{"head_dim": 32, "positions": "learned", "tie_word_embeddings": false, "parallel_block": false, "doc_mask": false}
Each number is 128 + 32 x the weight over the matrix's rms, rounded and kept within 0 to 255. Layers, rows and columns count from 0.

# layer 3 MLP down (transposed), 768x192, rms 0.104, rows 554-562, columns 0-191
[[152 161 111 114 173 109 146 109 111 121  59 143  66 126 182 164 103 139  96 105 100 157 168 139 125 146 150  90 145 122 158 160  79 187  92 154 109 117  74 149  97 118 138  95 121  75  93 110 173 124 154  62 120 146 159 163 108 180 104 136 103 132 162 108 145 154 114  97 201 102 158 127 145 195 154 130 144 129 116 119  86  99 138 122 105 123 108 167 124 105 175 109 201  66 179 124 138 123 108 144  83 150 124 153 126 104 185 133 134 137 175  55 130 131  71 134 143 168 134 144 141 134  82 121  86  93  97 204  80 116 193 152 119 170 139 100 143 168 127 135 141 134  64  85 135  97 135 169 112 153 160 126 122 117 110 107 139  99 126 132 154 147 121  93 145 193 115 138 123 113  78 123 135 131 125 165 138 147 125 104 147 174 149 150 119 133 100  53 114 120 113 109]
 [110 125 149 166 105 117  41 148 199 122  78 148 125 119 142 145 103 177 160 127  72  90 167 148  45 137  80 138 120 143 105 150 160 158 150 174 119 101 157 154 152 129 185  88  93  75 153 178 108 129 116 131 135  59 127 132 130  72 185 157 146 124 154 124 115 114 158 124 164 122 127 130 112  73 115 120 102  95 163 165  89 123 143 111 145 167 155 163 190 184  84 138 163  83 179  82 125 161 128 148 149 142 127 143 113 195 129 127 130 138 157 199 100 139 175  62 115  86 184 149 153 102 170  69 162 135 118 147 130 134 114 133  51 140 103 116 138 105 115 176 123 100  61 143 130 123 155 112 173 153 167 107 119 121 224 119 208  75 113 176 153  92 153 167 149  83  91 110 136 157  85  87  68 139 148 141 149 162 115 121  69 118 154 147 190 155 118 176 152 141 148 128]
 [177 147 140  90  85 139 152 132 123 153 105 206 208 147 121 103 134 103 132 152 132 159 139 168 181 138 105  55 115  83  76  93  51 157  94  85  69 125 178 178  80 171 140 124 125 115  73 119 127 113 124 112  96 116 128 169 120 125 108  88 145 155  88  63 140  91 104  73 109 110 182 154 111 183 161 144 128 131 104 104  99 106 129 134 134 117 146  98 113 132  98 132 127 137 137 162 158  95  89 123 139 110  90  84 157 118 124  64 139 105 142 156  81  65 180 101 120 108 102  88 163  87 126 174 180 135 126 137 140 118 138 114 122  78 113 166 119 169 165 136 142  82 137 150 121  34  93 173  95  86 116  90 133 146 104 111  84  89 184  80 114 215 149 128 142 195  66 114 127 175  65 128 103 124 147  99 143 176 117 135 141 105  92 133  74 102 139 160 146 111 110 113]
 [131 124  82  71 121 101 115  84 139 152  78 146  90  87 152 141 139  91 148  81 115  93 159 155 167 121 141 105 106 135 120 152  88 140 137 114 145 170 160 125 155 104 133  95 153 151 132  99 165  98 178 130 115 117 107 128 146 105 127 121 143  94 109 154  93  76 133 146 137 101  97 132 163 154 138  65 130 138 151 119  99 123 186 145 155 178 118 134 117  77 146 177 157 139 125 109 147 129 158 163 172  98 105 145 145 133  85 119 159  95 108 124 151  73 115 118 134 186 139 113 149 144  64  72 118 142 114 150  91 145  96 190 129  73 143  69 104 123 131 156 128  96 121 105 119 133 125  92 154  96 106  89 131 168 167 101 132 134 161 104  51  91 109 128 149 137 128 200 147 133 127 116  80 110 159 133  95 163 119 120  69  54 145 116 112 103 125 136 163 188 114  90]
 [107  59 163 150 141 131 126 112 155 109 164 118 149  95 131 105 146 186 105 124 186 152 106 113 114 176 167 127  98 175 129 119  42 145  91 123 126  93 143 140 144 147 161 135 164 154 111 121 191 104 147  84 155 115 137 130 119  85 183 135 103 132 109 115 191 111  94 122 168 128 153 120 138 125 143 135 100 100 145 137 163 202  85  90  70 168 168 151 130 122 190 130 128 111  93  76 160 141 178 113 116  83  72 150 163 107 140 107 148 148  95 166 148 109 115 157  78 113 112 174 198 108  73 140 130 158 139 161 149 118 107 125 132 111 181  73 149 145 157 103 149 114 112 134 122 128 193  95 133 132  92 101 177 174 138 165 162 170 122 139  97 143 167 126 131 100  98 106 176 118  68  93 139 142 163 131 114 194 121 173 107 112  90  96  62 150 154 130 143 163 135 124]
 [153 172 136 122 120  92 102 135 132 201 122 122 154 137 139  77  66 169 131  84 111 146 147 151 104  94 120 133 121 136 117 153 116 103 144 160 158 155  84 182 140 140  88  93 138 216 112 114 119 113 161 120  84 166 101 127 160 154 164  75 152 142  94 112 129  97 171 149  83 119 129 155 196  70 117 173 150 134 122 161  98 166 160 175  92 123 152  66 127 145 180  43 156 130 156 142 226 148 159  83 147 119  84  43 140  93 179 158 163 171 101  59 105 164 145 147 127 167  72 152  94 105 134 190  60 113 123 136 165 121 200 147 179 140 144 105 134  93 178 163 149 158 155 160 146 135 134 109 184 112 155 131 131 118 119  89 227 176 169  85  79  79 145 122 130  80 100 123  66 112 137 131  96 148 116 137 110  89 148 127 135 148  78 113 189  81 142 128  97 133 125  96]
 [183 148 142  99 127 113 155 219 117 111 225  95 124 133  77 141 158 167 176 137 121 107  63 133 115  85 144 138 148 104 151 126 116 106 110 125 146 131 176  99 151 114 157 164 148  76 106 113 167 125 118  74 109 144 142 162 116  62 150 130 169 130 105  99 108 141 160 103 127  99 152  84 117 158 127 142  60 139 162  54 156 162 124 127 110 172 116 155 179 140 162  94 126 121 128 113 130 120 108 112 128 102 125 186 119  79 116 152  89 120 115  64 172 180 158 124 185  63  88 152 151 122 184 105 145 137 116 133 154 165 113 111 151 144 123 129 170  90 121 142 138 106 148 109 111  96 144  58 134 113 115 141 156 128 131 137  86 169 164 135 164  86 151 162 162 187 156 118 142 118 130 148 100  66 158 132 181 104 149 108 145 196 127 129 206 138 181 119 163 149 103 133]
 [148 144 124 130 133 108  57 140 135 158 116 146  90 144 106 108 187 197 128 146  97 145 105 123 153 140 103 159 131  92  92 101 121 142  90 145 173 133 142 105  98 175 125 113 128 155 146 155 185 135  96  99 137 143 176 120 133 164 116 107 155 179 143 144 137 127 104 140 157 155 115 133 115 156 132 119 115 100 156 150 159  89 135 159 129 158 134 127  95 158 126 145 177 132 118 124 143 145 115 101 154 190 120 159 140 162 122 165  96  83 115 140  85 134 121 163 108 146 127  87 155 110  85 202 123 112  80 210 165 129 139 110 143 191 135 138 156 238 157 156 115 108 154  86 141 120 153 122 188 100  69 173 118 147 127  92 113 179 105 118 154 163 116 100 147  81 158 110 159 105 188 139 121  64  97  91 118  72  36 112 107 144 115 128 164 158  86 128 145  65  79 116]
 [150 114 121 119  86 114 145 164  90 119 131 112 156 116  96 155 156 146 165 116 103 134 135 124 172 135 154  98  94 130 157 114 134  82 123  92 109  94 138 142 148  80 103 111 122  88 150 161 137  96 143 146 113  82  89 154  67 149 114  50  79 146 131 112 134 137  59 120 105 194 147 101  78 166 122  84 118 129 192 199 146 136  92 106 149 112 126 193 147 115  97  99  99 183 176  73  80 131 115  98 160 116 133 102 106  67 145 176 113  98 132 123  78 153  98 134 147 156 169 136 115 140 123 131 109 156 146 112 123 114 111 186  98  93 114 146  96 141 111  97 102 172 162 165 133 112 155 112 135 122 104 137 108 157 129 174  91 121 136 135 105 141 127 133 150  75 143 157 121  76 145 106 169 103  99 125 126 103 173 131 153 149 111 109 143  98 125 126  71 156 176 126]]
# layer 3 MLP up, 768x192, rms 0.14, rows 555-562, columns 0-191
[[165 160 124 159 116 122 140 104 142  86 102 121 123 172 114  82 122 153 115 121 137  72 200  94 139 124 115  85 121 173 104  45  99 166  57 114 164 155  96  79 150 111 133 122  86 117 150  75 131 144 139 213  97 113 205  93 159 122  90 121 162 171 126 117  87 103 104 109  41 100 104 117 142 103 100 105 155 101 109 156 139 127 122  28 124 155 150 117 108 148 124 141 128 141 160 126  79  96  87 109  80 143 175 152 106 165  53 112 102 131 151 122 132 139 138 116 165  76 130 140 119  95 125 188  91 100  65 109 101 115 122  96 163 148  95 165  95 157  49  58 130 176 138 168 121 106 111 239 175 129 177 122  71 134 124  76 138 148 173 181 120 102 106 175 122 188 131 149 117 120 154 115 197 180 109 127  57 162 128  83 128 125 157  77 161 177  88 108 124 118 136 161]
 [166 141 153 119 133  78  47 100 140 142 145  43 123 125 142 104 124  97 151 128  89 155 148 125 119  83 103 143 148 155 142 215  85 194 163  95 103  75 110 120 127 131  94 145 110 140  84  95 158  88  83 132 119 116  91 164 111 135 152 118  97 100 133 171 126 188  66 120  95  27 165 102 129 162 135 158 166 160 112 168  90  73  93 117  84 143 127 109  89 109 148 146  99 147  50 158 122  81 156 130 172 154 143  83  86 145 154  63 154 145 135  91 173 103 129 156 184 182 189 167 105 158 145 117  66 118 134  73 177 170 141  54  96 121 155 151 159 114 128 151 107 163 149 159 124  89 105 129 160 117 120 142 109 190  77 128 142 112 126 110 130  89 106 174 128 130 117  93 136 133 115  37 118 195 163  88 130 146 117  92 125 132 124 140 177 133  81 119 158 132 145 145]
 [126 156 130 190 149 134 163 133 165 156 206 106 146 207  94 108 156 116 112 127 142 130  89  75 167 169 133 125 164 177 141 131  99  62 129  97 139  93  76 164 150 127 160 124 131 133 108 166 171 167 136 141 120 110 117 124 152 143 132 144 147 128 119 131 153  82  90 142  92 177 207 205 153  93  86 146  90 135 111 181 146 168 146 163 191  54 132 143 118 114 145 135 112 121 115 164 133 131 157 135 102 146 156  94 123 106 132  85 116 162 166 136  91 147 110 169  87 109 124 106  94 153 139 121 125  45 140 186 110 135 119  88  86 117  85 130 163  94 110 178 141 127 110 146  84 100 104 132 109 120 134 126 135 127  96 170 151 102 135 156 181 101 127 105 135 119 175  79  99 130 148 137 115 112 145 134 142 153 194  83  99 158 126  85 123 171  96 136 132  60 125  76]
 [ 72 171 155 132 171 158 175 142 145 123 114  70  90 120 167 112 127 104 146  97 141 133 109 151 174 118 128 138 143 106 102  98 114  90 234  63 150  94 139 131  51 102 157 148 122 141 106 130 155  94 210  87 105 104  91  94  72 135 113 171  93 133 157 124 134 128 127 140  56 119 153 108 112 113 125 123 131 119 154  51 107 112 131 163 146 159 117 107  99 156 129 160 105 147 119 129 105 102 170 149 136 124 191 116 149 101 165 136 115  97 144  55 129 146 159 169 117 104 146 208 135 169 151 155 148 188 151 122 112 131 121 155  88 132 145 155  82 118 125  98 168 165 114 136 124  83 105 140 182 109 148 155  49  76 135  89  77 127 116  80 111 117  94 128  90 115 174 176 163 126 204 109 143 140 120 113 128  92 141 125 146 146 112 107 191 151 102  67  97 129 168 158]
 [ 83 120 156 166 135  89 106 102 149 109 111 163 131 136 176 160 136 153 101  30 151 106  96 153 126 109 103  89 122  92 133  79 142 159 140  72 157 126 138  71 139  90 167  81 135  79 202 133 117 155 134 121 182 134 125 103 135 162 161 105 161 123 155 153 144 133 136 119 141 156 143 145 127 180 193 152 120 126 169 129 170 114 136  73 119 162 120 195 122 138 112  91 146 151 156 131  39 160 117 122  99 189  93 111 129 180 112 140  86 125 100 174 137 134 131 137 144  92  84 107 124 157  85 129 154 119 134 212  94 121 150 112 147 155 102 174  64 108  79 146 176 116 123 130 103  88 126 183 149 139  81  75  71 128 101 128 125  57  92 109 177 173 139  37  64 166 167  92 140  97 127 153  90 149 152 122 126 133  55 138 147 127 102  68 142  92  68  96  86 140  75 156]
 [141 118 165 152 113 142 108 111 126 155 144 104  65  98 158 148  79 124 123 133 134 106 165 138  89 148 180 118 155 145 143 157 123 129  60 113 100 137 124 105 142 150  77 158 123  76 158 177  80 152 129 114 127 132 151 105 133 135 135 169  71  91 174 198 184 140 165 137 157 157  99 152 174 119  76 135 187 175 148  97 117 124 147 177  73 127 177 139 129 166 167 139 144 149  89 120 147 147  70 186 150 127 152 113 131 126 170  93 113 158 105 167  74 118 140 177 117 144 120 144 160 146 116 115 164  91  77 131 139 125 173 153 117 118 145 130 118 159 146  93 114 111 108 126  88 138 154  99 166 130  94 107 137 121 158 103 140  56 118 159 180 113 178 107 171 123 207 111 128 123 134 185 185 104  71 131 148  41 102  92 131 122  97 181 105  80 140 147 122 110 102 104]
 [126 170 170 147 106  86 124 129 120 128 126 161  89 116 148 171  95 184  57 107  91  63 125 110 102 149 130 106 131 151 133 117  89 138 100  80 137 102 152 110 139 117 126 133 112 128 121 123 128 168 157 143 165 183 117 162 137 115 164 152  92  75 166 111 142  94 129  88 129 104 130 103 137 106 146 146  90 117 103 148 138 126  72 138 114 140 143 139  62 149  97 128  94  96 126 103 152  95 110  66 113 156 162  98 147 131 108 180 105 142 113  96 132 120  78 146 113 119 157 173 162  81 111 147 111 219 114 117  52 130 144 141 145 130 140 131 166 146 168 131 114 116 154 128 122 124 122 107 146 137 122 143 153 136 147  96 100  85 124 164 142 140 133  97 133 231 169 118 215 165 129 147 107 100 110 174 133  41 230 148 127 104 101 154 145 114 147 104  76 103 157 104]
 [ 95 111 146 155  83 142  99 112 117 153 131 150  94 162 104 142 110 135  96 126  99 112 133 141 103  79 164 126 123 138 124 199 124 144 119  78 159 121 105 128 140  85 112 176 123 100  94  76 160 103 123 172 143 165 144 104 135 113 130 127 141  39  82 165 175 133 106 100 124 117 143 121 108 139 126 124 107 119 154 100 144 168 126 114  85 140 107 101  98 173 183 147 155 133  93 151 160 135 126 112  51 121 126 100 163  83 125  95 131  96 136 157 204 135 121 171 150 108 122  55 157  66 147  65 149 154 124  96 143  79 148  96 151 162 133 133 116 170 125 127 126 103 112  99 132 113  90 137 137 171 105 116 117 155 168 111 131  89 134 113 153 190 140 128 138 206 126 133  73  95 155 159 175  94 114 138 153 115  54 204 118  88 155  82  96 153 123 182 123 138 140 107]]